Weights of a small transformer language model.
Size: 8 layers, width 320, 10 heads of 32 (2 for keys and values), MLP 832 SwiGLU, vocabulary 16384, 18.8M parameters.
Architecture: rotary positions, untied embeddings.
Training: 657M tokens, 5009 steps.
Each number is 128 + 32 x the weight over its row's rms, rounded and kept within 0 to 255. Layers, rows and columns count from 0. Numbers have three digits each. The size before them is the row's rms in percent of the matrix's.

# layer 5 attention output, 320x320, rms 0.132, rows 164-251, columns 0-159
093:156125124151120116151091150073153111082147112168097143083093121129169180122157148094110129150076127082110120124111114144076108145123169150122115134119142137138154146164148108109173135171107139126090093113160107107183126132097123175039175063213086168142110151139104166156096128153115105164151164053118135143110111144118144145115103119252107162122139126123097094092115153125136111130135116169129139110125171159131122104114101143090140144110139134121087108070102108156094102122124143
103:126121116101088150118081110129172137126144135130135111160129134149117108094099146112205137123161176122167068104134143095115154164136146152170129109182112048175113125065146111181118058084139112094142132177156096150119109202021151177130132125083121123133122090157201153141110163131071053117151165115088108130158136177078187136119173091149125154065156177131072122111128132086144172186150123092114107081165169191131077155168105084105083140150122183104129113147125113108143151153145083
091:170127162104126111127150167139113158134080077132141098109106101099093161149134173108102099177073132119116139137122114088076149096092142134153142151111094126137132151155100116108108182107096143104102112099125123141061122119114131111114125149107144133129163144130073132164151098154138129092163086098139217128091117124111204156172110104117127156146086104107122130083096111148159090172125118148149176054154172187193158158145152110119048137118116145093151110099111090159119104129129117
101:104132134084108093147139145174175127138102087112109136171127104087141148153142118167121156149082162192139089091143140114113112158118090144134161148123117095139092153142098089089147009128172139143084077127173114120078125151106185180100098104148174127130110144097117122102124117186076084162178144157150138151114141101130125106149147159139093122161140102139190098149168129158141123070077094144163145129156109138135089115121155148151162072077172122123112147123128126147073123122216142
102:138093149106155173148153162133072176154153110160164097083121169159092112158148135086121100110088102155107162162126114094148152094100122113136091148160131134149135129118094142137106125136160150110169146107102081115117075114181109149149133094149171086129113158180169153120105147109206149140167124141119117186163190162097129090119108102158139122167074160147068175132146166131148102086155130109139079133105108134118111124156138129128123098080132138127094114095120130140144179128097131
100:052133136183116130144109167098145131125093135103147086172132108104133163051179090147155203147206114153113102133148089176106114127123121066078127155139093153100143122149122142110121114115129143200140136116160113089109172136131110158082158130063150117129139095155096239086126138143059150158061145148169092099176081120115125126088154144134144075178166160191097168109199108151109143196131151131130125117130165129135112127089107156126167135089110109111103143106120131133101106127136160
095:115133063136156119131079125119118124128135127128129138108124169151128109104102110131117082131096089133120171145135155161133122099122141108105113145101093197094103131139098103115164156148097147129164175108128173149116113118124170097107118150162152118132148183132156055131172083131197096148097101067137120130099134133095151126154125126157144124111153125120093108162119055140129125129099190107120145179085147167067184108118191089129117133142148149146101131150216144119136079115161127
095:163122152202126100137129073100082144118132149119124134107084142116133144140157188109098124134125089105142102165133099179163117123103097125134137126132084183170154147118119141100142113143116160116123142101078166138114117118149173101145146089127172125158112116160078130107123157140088124151087031148150133123181083103130190080103098146117121066131122131155096147168195090080132132136087116173149134136117064130086155101121113157070132157094107068102156099159089088123121140185168068
112:067147130029107114164072134137134139122124104130212110093155097155100107144125162158141075097116177096159220110117115178117118088090116113075135089111136138148108124175133064102091155099141144177113173186100148125154104139160140122121116123070143150160122094173120115118104134105157134161133168086114161101143081142074133110168177090095121119111119122102102151127126147101113098145125094163065040120184141084160154129152122129175106133150099096173112119070121209093130150051097134
098:143079157133110150100121116070149135077109080156124183110138117095116088134128127106149156111121099148106084092114158102154192140136112134126125146095058117188140141137130093149155155072106086135136119171178172104169147153073142163100134090167125197142183161151181126110071120110057168156167000080107079073068096111155248142168110099150135098122135094087167110094133111079145178108146142168156163126097115068124109149101123165191131069148107103119088111077126111178105132177110147
097:089168064117099125149121183139164129113137113115152112116147125128168171088105149173146087096109170129167156079125089089162118198087145090177116111167128121146106150136148170144102120118126194148136106164195131156115095118089061164161143091121119149146118172141097131090118107112117112159042149135084148147123216138123131255035101101147128160109079151079189101162095159204152139162128107114146136043122100128132154161130148152101161110144099066112142105135120052069105132065094158
101:122090109153138137125121171099133135152131086093098148173154203136162136096107106138116150122105132157118105107113154130103117138142092121174105149121139092125123135138138152148109109138141165121176115117138190131068119101089156103155140145184133149111147095108137125115149143185088137104121081135157061064132089105182133101147098130120055064114114120169220047190165081137115183099060131101155143143142114161116129146132173152096108163153215191124141124135128130157137165150131102
098:093102142146110117140062090115136127120086114178179154139127149166170215092150136119141124115129166140133116121172136130117103126166126077092110130155117089140100161175160189106113171167164120088089153097107145100181156133132075135238158167120123106167091134089111106138146126093180122118150197100117098123120132124094170122166073105143133117124097155129136119127114169116140110100127137104082128119113096056119144142110136104126164074169117142164125096126108157141091116117128176
096:101120111140111136142107105136119140157151108107119180073109133193085096087097112119112121090180099075118122182086084160159121098107140121072091103079133153129165176121077150092074195081126135156143094156122129172122119148175106126151189155130167157108106047126120126169169184095123135057126103141093134130145095134127095085128133154122150129085120094116143102143122079094196186167150140125176160103167097134123088145142115109101135104149087187101108138123145138160111128160125136
088:065168105124157113122148136154147083135127130090070056118107079061083109095157106193125165139149094139150116110132137133112118121106112104098150112183071164129131132128150131117154113206128143187134109121114130149072156109115124152121097127173159162115109129210102170118146081173154089126098081099122116100123148079108194105110167142169147073094096127122114188102115132165155096208148102106130088147156135119150160122144146163114118107109164138144088097099090095105095110086108149
099:154098161148137129094134148143139122137132114123135143086105167135129175115175114122106140091116141151124109166143111126118155065110128093137124108118074177150074134159133160182137150141151110061097127131127121194105122106077182122135114164159160134125128112073117172104103155111114105164150134134153109197117165125162097136148128148056141100176130087099130091112175155048094109095099122122142143121117148124102129142115137091136137101136118108161156165139131063115139083136107139
100:135120145113114153162086169136083133136110073157175090167129110116143080147096172094108089138106165128144169099128143196079125128122133108167077139139087135082118131151186137115153144130128128031173137100128136143113093091197124101158135068078179089070094105144137072149128164160211128157131119123115139201097092154114147119099130116148134080099129111108080142126150176085084104128134169111155121165137123158130169068130168155171163175115156124189147074081181138108105085142128104
106:103080140067140103117149151121103160153149124152105119135056178116049122144157118097079131153143101199088084155125067114110075181085056122157096121143169185099120223100111155110179157208140115141128135105145171143089073114100143129111172083173137159164098119138137086086186114158124097133144116119084096143178182138102147100174113109154104102108096169184111128197109117157153140154156133132110177115064149144131210100134161168078175145138096025094089097143162148119124100085138103
098:154131173172178136082144079157114177129134177129127094102153103125154124170169153048130133159117153110110162108173164120157110120097126084136146110110114131130118159154137145090185179132111135118131135117131123150108156176146099140143139060128140094170068071143158142076164148114134084183118096119126151131170215071130168186138126165203148142130130115094129120103132072073146123123135118124174102109160111132134102177091128117163130130112111100133195129088086117161095082103113179
101:133162115130127123143125123149109130134125128154145114123111074175162133142123114140123079162146180154108151090144084171155106165152112118160094153150144127147085107125148136112159149153135109147075140138128102090186099158153101146126132076149115152103128172099164088073190164146114087076104164109158071099130093149166127141125146094188116070081184106173164066177162111130131125180117062079119085138160133065172141104194155152124135065151102142197148139148142178099109136086111146
104:095115105118144159127119134137134137176126114085114163133156174179122163116170098142096170115110084125181125181076078142143108119122138124131130093102115161110110148139109114148105194086120144106153170139130148079128121135118144112141180148165119111145092057116095089125124130110096120180087141103123082069170132142091146155076076082105030058174106154221158154191132127120103122118102145115062147148160154181142134134094067129132132209151098173158136138109171080127153144145129106
105:166122116145110158118139143108183163118138156122176152111137114132212129125142138082148071138120176166144087144172126102130150142144137139217143104110163107136133158114088141144123133132123166108130096149092028177107101114112083095101068122179112093153165178093153100171152119147191113107106152182145165140122142116086071169103200171076154203116129142030154131102112112148118085139110140118113129104159073140135152153134206091135132149157137156076187104118127105109161124113134103
103:131114130126151103151125119082164102096116112156120140140166090084196179133097151137179091120122180138163099098174132098142096163177136192181106146125146133143119138133161132177107137164128107119102118119099149097158146128131086188081129131144090125102133150096130120174038099108185168124099200185150179123142097186106176146131186090124118180137064158132076118109088162212141080092149150133102115073081193113089153176130086153165138137131119074103110138119092120159144130105136154
109:144181081152086130141099098113137102087159186134109097116099124133184129109138125147147103130093145130192131170170138084166160064194171171132135153097180140154121126094132118147118089141143124114134163099134121153148111144153111077061102097165155150156117123100132112135148142150131091166080116086122042112082146106110053114175150192154161110135156096082137135124110109079116104118123165060081144087119133163118081165112120137110121067134074107113138161180140149091091141115134109
103:182109148163120122088157074144132123116095106127140166163127110135150126140132142069136176176128190115102118056131143108115118155158083102183135129157105111149131073081170115132161114093061103135151128148189132101139175073092131203136145131105071098132068143126152128142112156068147092134082134151132058126119136118148140070122165112109114163132096160067211109150099055061189147155087068194125137118132117133150138157134128137160128117064161157116118111087119101136157126123120136
096:115099126044131152148088108123109137145160135111129098123133202177140139108148097135173067070124130111140157134103159162107104149127161169135142127132152097076189156101112051152072130079097168139186177195123149127187153116149112123126166106096161094122118075144180154148120170089169189158140110109129134111123067135126130100151111110080041067156117119217139110145131173151068082105185098136129082103146094091098120146118078109106113095069094152167083129153103119143151190174101113
102:124163080096103166103116117124164106145133158133074098140078099143114147121161089132116173120167117084179136148106135125128146117107162148104120101097131069129133141140127100152127085116165146078127117084105093144098085138151122127137146138139155172051132102150069083103141122150137102073175176148149160135159128180135189150139035129211146090103175092189053168127063091076126160142227104115094165125087130126108135137130138119103098141169152179105149130183169120163149154101112078
090:113097100148110191101145181139137172147088059094154150101072165137095159144166091080105138131077129117160122139053114129136159141123153162125138137153122100093103142132124110153136165132130119156090151134085113123100114125155113102133127124067156146188048088103105153099108151151103129138103111089136148175088123136137146135122107120151138097113088112143142141121066142111122099117126104104134149183172129106124105075120100131113153163101123098202151127189122108103092131120097140
096:134131124164141139140153104201145157130129178108177130100138086141131154123121099134145079115115118104164153117136110094144134102114167153098142099133166164113140124084100118190120133140145155157111172069120108130074154121128070092118063094074117166104164136145080153159113099164094117122137074096181198192173122091148163168070145180093119125079153106031077167027116082061137128159112141120130139130180138108168111107097140124119128137136111110144140171158102144150168111136123126
095:101174124125159159089136077166107123153153148093063137133140152143118145115147120142094136149131122156116176116133106156179119165148147112131122134114131118076086102110113120128157108116161137184116169142099120165098144147184098146085088136172094117129200121078118145076081105159077107136132066105036092131098211080190052127114133138071093118133193168162154190162104255157111132091154110098130104156110166081094148097107111096145144161175161109172146165138139175114105061137162114
096:152174149178136106106101113127143078115124149099087142135160157089139116134159123085149112142144140104141108099158120124100120118174096154165183148136124108087101144147152163168147097153115140107138102140105110113141181126092120103117088132137122105090171173126140116134110134146091141080127153219122191114151076104113171136135131140070153143144133092148061136114157041112162141169110122106179065126157125162054137142120166143108171125066136163116140133079142071130160129158117188
090:064171089140114145134126105120134108107121140106094118128118116085094148100165109201103215140163138119166139152133097118119149155103137108076105111150136202140114157161131128149114150089119143202165102131174115058123156125162117159216162129192161119092117143155170132102086097094110121108084061128160129144125149120078163165108148138056155090148084137118119137115183182153132115108162116073154109114169212107100161113133172123105150123082155144119118055132112088122097161139093121
100:092112120163163167173178182087127132123149145090101068086138220102151113130132089098113115140104137186110115135188087078115133130124124091115124105174131190098098135138081164127128143137147125179142115160150114146082122150084180157077142115154176142146082153161185128110139144086145127121103091171064149066171125072132192111153099132106161083117134132156090143115153114117169153146139134104121113168104148122104175100144128171072191139122157094108134106077123106162087162099107109
105:124065142146180118171122107123129109130133172125101161126178097101131130162101164126157123114114132119090156140146120125156068103140102162071152112100122133160124112100128168101085171163107149161187119108106140042124119159137127134182093092135125139196167192136155126126091154094142111134048068208160195149142110094110174104115067216155166084131110111148137113138109145116154075187067128142120157102129173115129139111121123116120118108174072094055098115102113146165110127100158132
095:115142068127123151156165121111116122091147148111132118088099117123138112113107132119104162106143137118110153165088129107110116122126117138122188152140114174125203140123118114124115115109115132122142163126110100100117154094145058089146136181167043140116201106144097158137068170175109150081128106095081131109077165133153088223107193117098077120108124099109170170097098158125102098149156120101151191120187073112107177134157177090155076148182170124051136094147108131167133135130165192
100:104213111100156145115140136140140111173148163107118100138188074076144116138152121163068172169117153154160149133095118145117151117159115134154101136101112121110082116168134151142173132135169103179085150147136108155162120125117146129146097128135124164041111181116115079114106071162058047184085150147147097131126132133098107076157155158141138126129141114180124142178115153125151157177110091074129118135242161113152098083173170112111149105144122171177128147134162177124123145167112135
098:115052160085179121195047189120078150176155130191163114160156172127099108118110163086089140150085119111120158135106137116114074110141126149124119092155128115077124139103167157164095123150132126137164125162074131124159098157120161135128092081081096095094153121144162077142130091191098162148170099119114149164083119177136152076147137121167179117147144099137117127144118133164167161097142127185096067143140102132077107118114122103143123147086109221154115144159139145101202151125116109
108:113122122089123134096133110112135180153131084122048168110118137089094116178178104128098165154151147202117077134140116135148149162174117135190122176124134088120103132085082094131116124121149082100133143144175119143112170103091096090149119188174113096164169178152173061161167064133119082093176124102080121117091100103080095145161139058128093117138101127143139167182073139229085150176221159153147151121123102128099122169106080143152128175101160143115111119129118101146150155119141133
106:087118129132100114156117132082110122104166135144117138120082142173106108088126149102143132096129118128156120142161127177101141174142160146101123162116126183073134135124141093161168100159158101188113194157068108157119195158140109131082149147111121159165184097144155142079101102134115128127104140111155126093143089076067126122141176146085113135116109151145109090154152130119097128142106104124106114175153117128127145113174151152159134080115154095125103125129129200107132135164141134
098:140118090107122120183129131149136118123147161082106162080101139117128131150159119135109134114123078155156101161091105092174185160126167154091129141112135138117113103129114109163144112174129094106160179136101193104101109140106154178141155106161116142110187126106106127117054126139146134151168119146073142135150183089134137137058197066108060148122113166136136148099180169163117100085119149112099187134080233145103123088098082120101159107167157119121143158173132113135118131103157101
098:089125145156100085139116184112143146124121160109126150154128081071110154133157139157118143148151122124142142169134108174137148142140178102150105135148104116113114089130150154119098066191176142150107145136130130203117117098144097140137047167122164130135196153192112140093062073105058096169145125123118116159111153094100073140100121154097114141133143083098094194090078161138095054155122133139111110152143155116148122132133127153154128139093113167126122128122102121194189174155130077
094:135067132129118123139091151127112130109085122141162176133067160105059129150130087123162116098131153165122153116149119136108134152136135205137101120130196168124116186129169081158159116120138118093121162171091106089115133136153108144153149114115153106126103156160103120107101122108125150121194192121148140199122154173156104075118133149141082130118146143148077100111141175162140060129143138116064076168097111189078114124130077145124185128135095079110150139104156161128137108131125130
106:137141132153155061094200130104161155132162130101111126135132108098126196113141130133198134128109092124099089194092128133127130081087121119122147127133088141154153087125080145132097100166145168141086110126077178155121126150181148122084197127119136152119139120124092100175105158179199173139099186168130106088093157141068049164104195085004147151154156112075116160142099094120048081016103131131157131128131067114188183128121168135107141179117124122070139144155071089146157125095125115
092:119128139121104166119149167163194131113143121111091110129167185128163137103175064143083172142139191152111139087126095101175120147163103137183145161109158081192125132103124102081115159032172122127102121138163077115102102118040096151178117132144123154115125129116176150105115106128109082130126128195157045115173156149160152140151085148192167161120165130139130038072166053082139157165110127156084168090153142133100106123115100087088099089148140111099156142129109091108124142138153116
095:087141119101151112117122123154105132162077100106123125183164121097056127126135123162119149142111109147161151137083121129139175121076089162166097157120066121107085163167133130137142122118102137168074155081122177072194155100148155126148144170082149128142118177148116088144164128172136146186104183104134114052168134149115178174130098135089087110146165166147101142140105142079091156110081112115117137170138205150104115095194162120123123102113171131181124121126198201076111151134134088
102:137138112132149165149164146106136129158147125112129087121135079116109125155133126122111146170124143172091116156107138111125129117140097114170130163147145164146141155109154114152140099129134054070127153125112056101150073171119180167171127150133127139109133153127184151091133176166114049148169107177132215254147141197143099103077055139082065115059019065135166086123099068157160158166113127127131131078139133153114089182126113148098141094139147120121152119132085123136139140115115135
103:145153101194134097093149107106090142102159179104095148120111161135116060135181133081120154142210105142102108176095123097131132115125128152102123140142163134117119145125087105138130097101132106103132139130139204163081153112114172132061128099133162179174112069072110131118162094131109100087137151182142123134212119123209130092169193087118165132077081140181155047136178081141255186243164115105139155117089108170150145132067120143130128145098104084114131160192118085093129113115123152
082:159133129128137107131149141116162147153131112105127103116097118090152191150144139161110148151091124160116099135118130084094120132146088115102099087103153155130141130103080113153099175125132142092136125134147174139138107165040136107107138140137171138147146130136057146165115096122079123206184100110125083087147120102106131154145143095122189117146095122139139110118120156170120134084130132153170144089117121192133165175076177133078139170111107098109114152155083074106151098098118104
097:093131086121150101201139212139167099129156175122156046136126144101095114098109124165104127109070164114166148158123109176168137119119192059124111138175108125118131104109124143140082103122135142109138179174113129072119134134127136119090090134156205133166083155181110154197118082171176151149125097111062151133106165103093158128152071133155178117061121139048122131089101096120170111143097147137118081154128130120127137105115120106138151152096117112144141165154116100125135139077167106
106:127146158074131140102063125153122151082098130159144086143147083118172103096092150093151108126153153114133152130134115157089089169084130111158135116176123147122155127104160111119168149126138116105122134174105164100132118065112123200152092116084123123095148078113099120186146134166095118099132109135061102077141102135183106220049162148105105118063210077183203171119068064113128236151132144107168112174107185153137171122105127142158141163121142139128106140150152124166097057123152153
097:129142157202094182121154152114156118194150150112077149157151132097136190104111145177132149140110133191138133124133146120183146179127136134109134142111123085103088143120089106117104129119169100129139158043135101084139150170123172173111125106155074110127125143082124109148163094130078121190118093161162070112151120134140087162118138135156187185184118096095115134097096116151087137059091189122044162158121147099065064139064043095124163107155126172196129174110138128089122145132147078
100:136131158144140089110137158127141117134107168120151128089147131113165122139128125151122123122094100156171113128129128131139163164147142177109177158104141160123144078112131102161117096135135161163161039119152090123155134121128111096092142124097128116131144144105084120085119101070129123167123132197148130111136154120089046157121137151065087164154088111130202072116101067160075126018067123104111163095143120106125114149179161142156116153166154104085114156183128146155127137140149197
105:121117121066069128122135091168140125122119067129113146141111122100109128165129103165114087122134166154146153141169091103120114140185138115143124155146196104115143162162096079136156153155177119146140065122143146125120127082128047071140182152150081155125149118116110077107154132162191095136134126152158121104132132145140125202124086134103117108082152132136187102137121148150097105104118117102188128140138177165113156142131161190086160106113130128133114149131131146132081081104151107
095:157152133149153180114100110166126130099128142138140127122146135128132144121115143090123148150134147141130125097122099107164139150127127116117123118097126151141075128143119158093160107122179133168075123117135083164117119135152141065102108109141165139109064161161098104126142107148152026115080119163129095118147166096126104134142173174138149177059139162089148084117158118118140162225081144132127125122129127204141072119042103166123150113077132116144193066110074120118127122135094127
083:096098118064152126154116124160098154152140123128133101119163116148099093147182131111115125094096136113121200148103134116166142141110108128130099156135119096136143157152080110175159113159128148178136186112154130130147156178197100140114181114173180128142123135145194171077131139165148134106137055086134106126070129051099105137159134136127136112107133160090198061089167110167141157097057116139132094126143128106131073112138126101105122148104098143152127152083154137148105127120116189
094:100107130159112118126116135125124121087107112134113172121135145105099143138154152120110189131121077071086144172152146129179093108090153121120109175143103199115142162161142150107145154153115126157168169121126151135133079172137115114089113152104138105074146134128087141102100057128142130103105118100088174156103137132147115091134120133149165141161120125091128158177120163125146112131194123130149123142094137106120155134135172077137129148087082134076112101133128154153149137098108141
094:103124156106102135097138141135128161114134078112133168137164066135102126137138124117098167169145142134110110134154089173105091159104106097128134133098071138161153169148079144130163151116088124130103118203104120190150138110117133137101176119088156201111158156096100151133160099134079144132132067121115036085128093109136085107108193109063185125150188162164167130187164132085109156136143158135141140152067059074135151138146118155117126119118108080080118098152087058164116166129113128
099:169100140180127149104110191114139186129127166108171142098081161146125146145194137107165110130168151117148120142154101117117129110143135140144147117087112154167126118133078103186102157151127142163123115090149096150127111173162098154108130047022133152139088049100123111018161105122088126099143130157133174118121155105178164183094090097184147115135099132161168107112183158186133143107179104146106086058142118094089106115109071108108150148105121090124156089130141149066099117096123152
095:141153161152101121147127134166115131084118120171147107129106163128129134105117107140155105096138137129107109156164122072149083088147123068137113142140088144159113161161133163169122125138145159090110094066169156093097150098146085134159088129074121088104101134145105099095125091138110201122125125168142095089114086153131144145124182142155184088138210123144107115121210102154095124104127157083146170108082174191074120142117110112127134160186159118078168138171158132148165061171160106
101:126168146190147170120142062141108150176169152118050112128134178147115129111123097135099174116177136136120082132133181127087106091143117115154095171139150110129093104116140125126141123160131088113122084125116172118141196110127171109078139122115144114118109094111059141114162077128086111097147143146123109090144125156134116109118165148151144132099146116159122145120104076135119149120152147148160102089101045192116150161157113160084142127111117101136159137144095106118167112132116162
091:105104138157148103135144173113101118137109077149166139116127105137152172077114174119140135163079108124139182149120119181147098078041102106084136127116059126129151139150063095151102106108084174186130172149119175136160087131149172126162206164143178141134112130162089174164109136141132131158110034108155122127108109088100142133161129139138100061125169131102123136100142139130101120094105094139108085125102139108138143150135113167117119137072127102142115108149099132101145108179152094
094:103125128137151166176113168090098130122105121125154146133117129158177111073136096113157087107176151095159113168134123126143127102189196149205165151140108156118165177127136160162098135102167151154217144141104135095147142152114081143130090133094078124132195092120126142070113197094143141067105116118119161129188112132166143107048144144074114163134139162161091118122136107092110119142127113121095150089104141145153127173113106125114073137140177127125117139141126116136126085136141161
094:105097151096079145143104086078151159141072098094108195105138079124123111178150133136138140122117137137143183120149166110097138138152170146174117213128124127079144181153148106141191169124108116147122082111142115152198110157113115119170099156158059137118118126079139109086121144107099108151093123140152137094131097127110168100112143145123077153100143142124172115216129079113163105151065106134132125157142117089140119098129115091140138080146144136149106129077098140144097113155146118
091:129108139137134100140131088103129132144199165129075144105097138176169150108088132102149118080151103088121078174113130155119124175141134158160110084088182152148132121114137185088133162104118145162180171136142122056114167137102096111065128165140091180145149113132142095126168096113148155136107159112165166084132161129137142162135108133168052190143127130149156113121102111131158090129075153122057174090106131154128171114147122106102103157168075083112148063129158093128185126124120062
105:160121101131116167089125178106140125101083142168154160113093178090079171123187122164098166139114133123153133090111146132099155093079130122112127123124094134168135115148111097104167155132108097079146144100197124136088090187106141106092093157108189105081124116160113142171130117124111052170066176128170079206113131177077135108190175145083124142143092142156117113155147140100157139161117154126100122118088104179167099175103139125135118178108162133078153110095128151146117114141172067
090:110124101146179102153110146081133116117156130140140063128071135137160176093156190102138120119102129119127115159157106148088130076114155110049134118127101193081156142193091113116108133115142144162103091053105169147132147166142164121121201147125200157156118090144052190150115156153117127156126124078113139103127111090109101113107155126140123048128117127111116163167171177116078105122171121105179173099092105175163131151120129108108100152150124102086116102092108123136117081132143139
103:167121160160077139112128127106124151070115116153170113107051124121167136127107127077162154159119187152116114143170095120107146139157099106134158112193168169160190133127126155108128111134118143106132122155124139166121164114087085141109146053147089116146119075120158128105148134155136044143100057151151149123134119060067142134140106172073119086123092154104169096093073088147126100225085112105156099133125086156116162134162170197071172122165107099089147088154130165133094090093167111
087:150154127126131116098092112152099136146119158115151125169117119119112113152126132115142107147121132128144113089116161134141198104120114152131139136085151086132114132096113098146072078066137163077130176104117149075093136111214171094134068144082119086111131168144174077136088154130162128115134159072118171141122176148088114111131157135094136086186084152124113122137092128135163127148132135146156181146097146138123082129133137093161108133165108156157099129110143098137131114131163127
098:086150132111157110103105145178098137160134117125101089153210151086066093141134138160109152141126120137105130148115069117103149134135083122134083159149098113130161080149098148134143136098115102139109136116123183184071098148092177083095059171062120131099148127137127090124103099153097166119110070115106093103129173085154153086174091170134194050126165129114157098181208169088120193121127147157135102130126107132177107169114115132132118147099113178126160164144098134160152172144119139
089:148139127100106113123132101122132134135084155068090187086135084102148139180160155129132081131143137127145143153151139173107075126149111164079158132100140082134126117127116131113101069208133089120143160165080129115152136129158125114122148131151078131094145139154076140113153089149113073118185115104110184171089076112141111084106094135154122076068124034147151112170133132114145102153120148098117097189154149076079178092152148117112128171158110128082158155179096123149174159127135075
095:150135124104147072131135144095143096123169129134097134082104162074160159147176151144095112164097100124103104077185125094167147175124093112161098139092185128219128111160138092072147137173075151141099143147121154115152121120119113124166150126163138050161029134140110140119118115172142142140148140108095147145124156120137162097142107075166055088170069139208133130131182224187119101124160123148200119180088135109131164108133153111130145112135130128104117124094152120184094124106153111
091:117135092148141116142117126105141077121085142101126145120143135130127137075105114111118150117150108102092148152113107103122120145089103148136144126171140120097144119146141148139144124149109087084130174171135124117102141114100165190106101139129114165127152132119147219101090071143083093114107102107057138148113157116133111118123048180192140133152095104072135179100009110130126166132143121152086125146176133078147150144098172105137143088149082175159112149124108163127138123102107158
098:152161124190138135124158138121125160112160093082143133086145091113140147121124181093127126146060110106099170117112180112169135092094159056126118153127104166133116113150108122126155143135123199135089137106124153118063110092150158154105183165125115149073121131182116149145093110106172109112104177203131100159108144148109085122086213068089124121153157099165092179203205133189120103142173154102112144150126065138158151155053155155111072185152150214137175152132107054171139134089113108
106:144132098091166146097111138113100074134170140140116086120094192148135186043081110167140124107067086121140150124111146145139149098147169159076153165148083128076096167143130168146071062177150148178106105099091094121148134127142111079049129127126126118148203086119048167124152075177130104171107127185126142129117091125078090121128180107113106159143125083175148147133151079238128107160086127088104140143100160136107145152132147130173116137149147090118159082202108118080172107121116129
100:109127142105165159146151113124132117151088102104165131164145061148119145096140172128107186158112121128144150132059090150109160081095145121127132100137070114106138134146112096115102143065112168172081148166123081086138112120128153097127153163162141162165126147138121156140081109150086115109112166087091168182146116132108174071135099093066076174113067134148102134167064208087124134119156072140159104160174173093145104116125167148129171114060146128158044124099156141131114121169133128
090:123093105064127136147141183112153151121146129130197126205137136168112088122121106128178108132123138103123164125150154159121131149117142174146115111071112141030113160160172114146159148160098123125103124146121123116092081127143093100105123171099108142133172165123147109104145144100188103133156083120078164114166157089153127167131137131155114158126137165126074126042094137119120100165144168187123143131081121170128148099128180046170117133168091094080118085108169174160107068030164177
099:189124197108119148068138096153138150146124109144133163104124160117104126148122121147076146141143110156095113105091137120180116165131142157132112093079123147086109117106097166164112116118144148109129094096154106119114154144085122086193151135154078107105179198169135126109097120142081117097185122132175155108121102100086205108165134097131160140134115109111083096127107126123119121072150122130145224091109206141096126145092107082117132151176143108072084166116157075147129100143130147
107:108154130119094152133137132158147110149144080094113104135211108117145100137063092141126102107139157116106102138118158127142082159135090139161138172156123077144155105156143123142118129176121095117174132095167079098134145146079081159132140099136140120093139190137152078128102107105162169121138145128162108085072101121140116187121169086177108131130147059118156128154177147165088091062121113127121127095187149153124129127165132105126136124137113163160129135098174115113134136123121169
099:123109122104140099146121155098093106130137096161151156202130062172167150091106108152133071162111101134171092143128120109151115194124108131126147128106063150179114192135149115138127124126113104148111121136118122161138065136123116181114125118085089168128143084090102149167103149109170131176068086135152167140133041158164091158059141140086076114118122038117130160168104041140096092117050126058126132088138170156164100140130123135164117135159103159109142143155138134133152119099087138
096:091118118145101118205146161098138131161108163107054101157140103035101136108123133203133148096145092112145106139115104083173169154068155108099143143107122129174094144138110149147134122137143084145187140104139112131107108123139123066166090177148121156162142139168114153108095130135086137148131104121073120154132176158163100112118040168066025175175065075146173173104114148135098132088093134066135175171123128095098119086166180173132131145176126152148138090126159150152125149125157153
096:144093166078138128138116135071180133088109163146153143075186119133170076156120148132134132078187196112109142060177155149148096129135148107099110130109159115092161155183135153147104129129153106110205113163138132127063090192091102146094094084103043153091151074107113138108117151149134142087174165138093120095141097097122161127127149163185140183063178125121065119086140118128130134149151099071151097143116155174186151097084143093137146147194121113144157163139159141129120089069157176
099:146103140132148079144159215061181078191166177127110100125133165124138147117118129116079156125141134147095098158109157122124129107124099164178105119109127081101154141095089138132062114087140135123113145122089149124202027125093155088114115140141150133114083134130112158135108129181183138118187183143121142063122094111086188122179148058113200102144184118138100141102148140133065114113164118118090170135145159129178138112135158146130136143153071157141102153125133147132160118134130123
102:131173090185129130098186103183099135142123118092103106139100156121078150143165068133140134130113130130124146083125126056109164101149122163187123161144157129119089086107120132167136085158142156172152152133124107116137092045164124025111095128126125098129104167181125110101095110116166091099074129145179112168126172082190076084132224170116176152153151163091119114154174172157121123151150107085168082146118138172156161131168200134119153138092144122101118103152136109114163170091115132
116:172128121150098101107142138141120149119043133108133170179118106139126138167114115135139094140159117087176138090129142091121198154140163160152141122118171097191098131097191151121142074101159131110134137091095158184115099141135099111249100148165125150115120097124117080127198170111122144124158224184137100073182104161105156130150022166124000114125106140246077160129055084104179143135104141127093141163113112109166112104093122098147133109106130100132098151111145136109144154150123123
098:077087142059111142149179144109159150164149115135149090184105061155134079119098101168143055132131140136116154065167171153153120168103153132136165107158138130134159128106099094114107087099116173190174187153123154140135142122070126106126134125135132092186132084118129144143173075154144080113068052077113123138067082069097147095108120146035163079151073116090126175098114115102109093176095123141081098124095111102116137171133094170156127110104149126167134114133112127116133140165123088
093:126118135161203067140113127143087112187159149118069168155097150135067091087100143125072152136157094124086121086153110198135119159109102147120108149121135160109128131145165111100163132161109098183147101122140141104087101162120172098089112120126119150154199131116165164122104139162127181145089128178106189152093117157151163093089154079096083150151077100155101150117090120130111103121138129142183101150084169126120125095165132131159143155111080116129070134154166169160109112140172121
101:104104084126108153190136172155151153128116099096140142105115154120095125110135112134139111094128174148106149102142122131158123155106134063161126123117159214114134156097154113091136117106112137152151158160139094094113151085077128125146184150085087107140145068186100194129200130176062142092158104195098230110199153118179143164114152147104123171119111118074116146031067069110166171104125119129147149147158138154112148145162130135105101175077174107136146056165102071114105123152144112
102:133101127171102152163212179119113143141087083131163114143108147126073123143135092104106111165157126126048169123120102059139133119123136092150113109156116172087153128090114108135082156089115151133122123096119187165108090139083123110102145164100167124137097085161164123169135146111135149106137153137106209141125139110093165133143141062124189145152073175093107130087096126166153172099181110131198133107085130113202125168073142157111145175036126078148120171165113122115088125128138139